Weights of a small GPT-style language model, trained from scratch on English Wikipedia: 15 layers.
Each number is 128 + 32 x the weight over its row's rms, rounded and kept within 0 to 255. Layers, rows and columns count from 0. Numbers have three digits each. The size before them is the row's rms in percent of the matrix's.

# layer 9 MLP up, 2048x256, rms 0.0546, rows 554-575, columns 128-191
093:140125145180132121118113055108070120162118150059149106136106135106133134213054094119081160120135172139133106128135141161127173161130100127137197161157142094145148102181149108067087115179124107
103:135129096142112125107092106133106102186135172128126173138134127106168098180120115144097189133122124122187103097108177113100102087126165154079093090105108061140116096093138156107167206118090173
101:124142118153154090144091118158139065139087116097100113158122107030093073153127124099161141100087141119149207114106075132125155085108099102137109151083129155114200147137130121111092131148133151
090:147109158059176133128100139142121097111117103173060131149084141065113196080110110097136137108080144092119124118136126083114117111086098121112153122124162089021159067137097143102143165163096126
100:132138118156123088117100125199113107089135075142115160111111117148173110153145164157138140164151131071056113138117132112126131145082105140106171089184134197113138131137187117116106134097142064
098:150135125101098060115138142150113101135119110053100136104112151138116119103124163105170125161134082119114141065160126111140129127097124063123103174162138200125196183090156067103153118093190148
102:163140073163146086133057142186119085206124114133103145108133135156123146130062145126127138188129098149136133089123108080141151093070091169144104146126128168048087109128115167119185116136188117
088:093091167144182091163137150137099086129147107135098130105145103073134135111123173099143096092160104099124147197127155139151168110142158009160125174212155123134136129134135140131162137143126103
113:129040077154131104145160082108110125083158081147147114140104149133102167223098089110113116094122106139111149069104064104091092134096097072068115076160079126120125122159083174122096139154132081
102:140096112142128131090144149140157102112123164048188168114056132080138118157145184103129115125062054119101147104102076087111114093130147136142111172109175127143161127096054081091146091138169046
093:150117094121094089110090139109102153084118173130117128083098120089156121145126114125105149170098037123158170182081099189171149090131149109121146167110099090079160146168122126074106116165108088
106:170130138148168111096111134171194109149096061087127137113154148033105149179161129171125087112110174098112114146125040136108169151116093076110153144148163121131181167087166189159167146178190150
093:134063160078143132202140122163123139134056110145053142141152089139120159148135164124162179137134100171074133103135130131161133052136061100124107103065173121167107181142084138088149147131166157
094:134119150154123136154112083150135095124125147081080136088154072148142122112143180113122143158164100106100120098151136137112139120095085074113161102077123116155128165199110136135107203100162083
099:101139107152078098152128105091100137122114157097155092078151130105132153144108162132138181144079073135118110139079112112151144104144130126156109065133087161153135137149154141137167102106134065
101:113054177141122116130102133154090126172102148159111117126161102140110177084080078076180129147110095153091079084111151085141123086151093075108157141117155134064174170099131105126193154150119118
101:148125102137176133168125068135159191124124075131148161096140116131144114172091143127140156173112142070130119163142142103118130109100120078079127058168095071104101104144074161184102113098161114
102:131088152093173127123131159140089110084078098098097163072177129054095109118131197143121130150169117116149097124192117044092110126105103114081149097159108103116135175146089147104086130133144115
100:130133104162146071114170150146118176069110158134140105129174190119136079164088123074150135157153192087140149130088082108133136069104151127131135144080087207099158121156153141075127103149119079
098:109038133193098115127121084153057100158132128157134115128211119099119131122098133161149119165135146169166075188139108062090100142101126102101105154150122180106109136190135133094075120134138094
108:136130164181143127079157113116150118128054145155114157121165144130140061169113136158143122155099127108163107115144077139134105135092167153128194129116103134108138103178092126097065132101097073
101:166150121141143119091121085156080105124135133122093184140175119164110126081150116145156115075099182127096147136171185141152128139176108144071142145179173138116135065166149132146127171141072164
# layer 9 MLP down (transposed), 2048x256, rms 0.0547, rows 554-574, columns 128-191
087:137156158139119144073130125088148141106110149213071116122118122164146119141126158108135052066131100086146123146113116127177109125174133101130086131118093191118157161147134155071134121117110116
101:163182209135103058119102135162110141121136093072113075140180142107141128116157151133196131155071101132101132146134084137079149121095195126115128141122132161129133116077131093216165102066190135
100:123192122122165132171147124098083122142150126117154164075129109117122155144139092131092198079120114148162170145150132175115116126077106064058109119095124109133088091150077119072104155125087133
083:089105120177120137132093094137111119153154183125145116155147189123120092205164175144176195101175131126134097123088099132113130111128191088181049176138086147104110197154187122173048088127170128
102:133089140146104158101140148082130054110110035090164070119151082126110137105088101109118138119097117111151110142156094181152138179153117130129155160151142126157078173134167135145080148105095098
098:111138116116136143136106157113155132164126162161171164120125155145112142144117142097163062111130138135140060121142193167121143116139171076137065132096117148086138109125131187153092139103156058
101:105094133112113114116130160129118066148124133122098182158114143181156118114121107031173137154127144117114175136168094147137098091136163086135095095112141148078117155074056171179134062050185105
086:148147128162162121113154099086166087150150081162222149140137086201116133171194101183082117139088151153118118125046118074114117149130114096118137115030128110092123143137112140129131156173136123
122:153057124145169143123132071185140115122180121094170135193100173153084083185162140095138072117167166141115107099086179092089162051085156146164155085124136117100109094145124126182140130160129144
103:165128146106139107110165138142138171123157122167179086122105057051118152095074131151080127080153170125135144151087143148127100159129120094140076185177100084131102123118180126106092091129100140
096:125092152110115084183113140154116119131133090129116161100148174155123154092160149146185119146138173050113141136148126082125119144134145167147147131123130180155100116129124147174144111144096097
104:098123145098080146141058180164085088116172153125126099164104152149155133137120135175200155156105111156102130151089175159075091101133187195107158151110102216106120121138150070153110081145087105
094:152137080070157170059113128116145086100145156104162114092127111123123088171144131119126139143141130034146139139063123115112151154134132116119139223089151108151133087142183058189121137152123117
093:119126112131140142119128124122109148159103126120095088075112197126098103117126111102096175119072116169128188148137118068183125148143098142162122117150108135144103121144166141127140038160115117
096:117125060092158148155113122119152102084152122165161106129137113094099162082118117094106148144125144220095189129153204073106083122153084111106085122178137102143112143136141132114107100148126131
104:096173157161124181144162096076152164083083130150116081141122161111165148117088122105134097115159103129104157118142102115130152137129099138170161122099103126105082113131119140062170113109141095
100:132124088117101133088152132132131148178165076135119069101110150156204153133201070089115121102096102178158127047139151112115136215160155086182138118133123123121177110137095111067074126104138170
098:130155141207195118088154163136092112039131138130068140133128166138047183137086141156143139089140142091115131145156156146095197140205102165133105140099118111181186093079123160094097139146117110
098:111154155180083160109103089142077090190128072125108106107102045117116115115124169083065140113112127112064099118101160164121101125141061120189123149190127070114144128143127089143124094111130143
100:132173141126152104143097140110152137167108084144141095127076176118082156119090150111164176109112119162127167169134157090137139123175140111131102095163111111149165165108133105145141111118101178
107:119186092126132102052132168100103121139148064139102099074117133121115085070219135107143114148168133129115204140122079125162078142172124110141105156113132152129055087193115137099152174137098176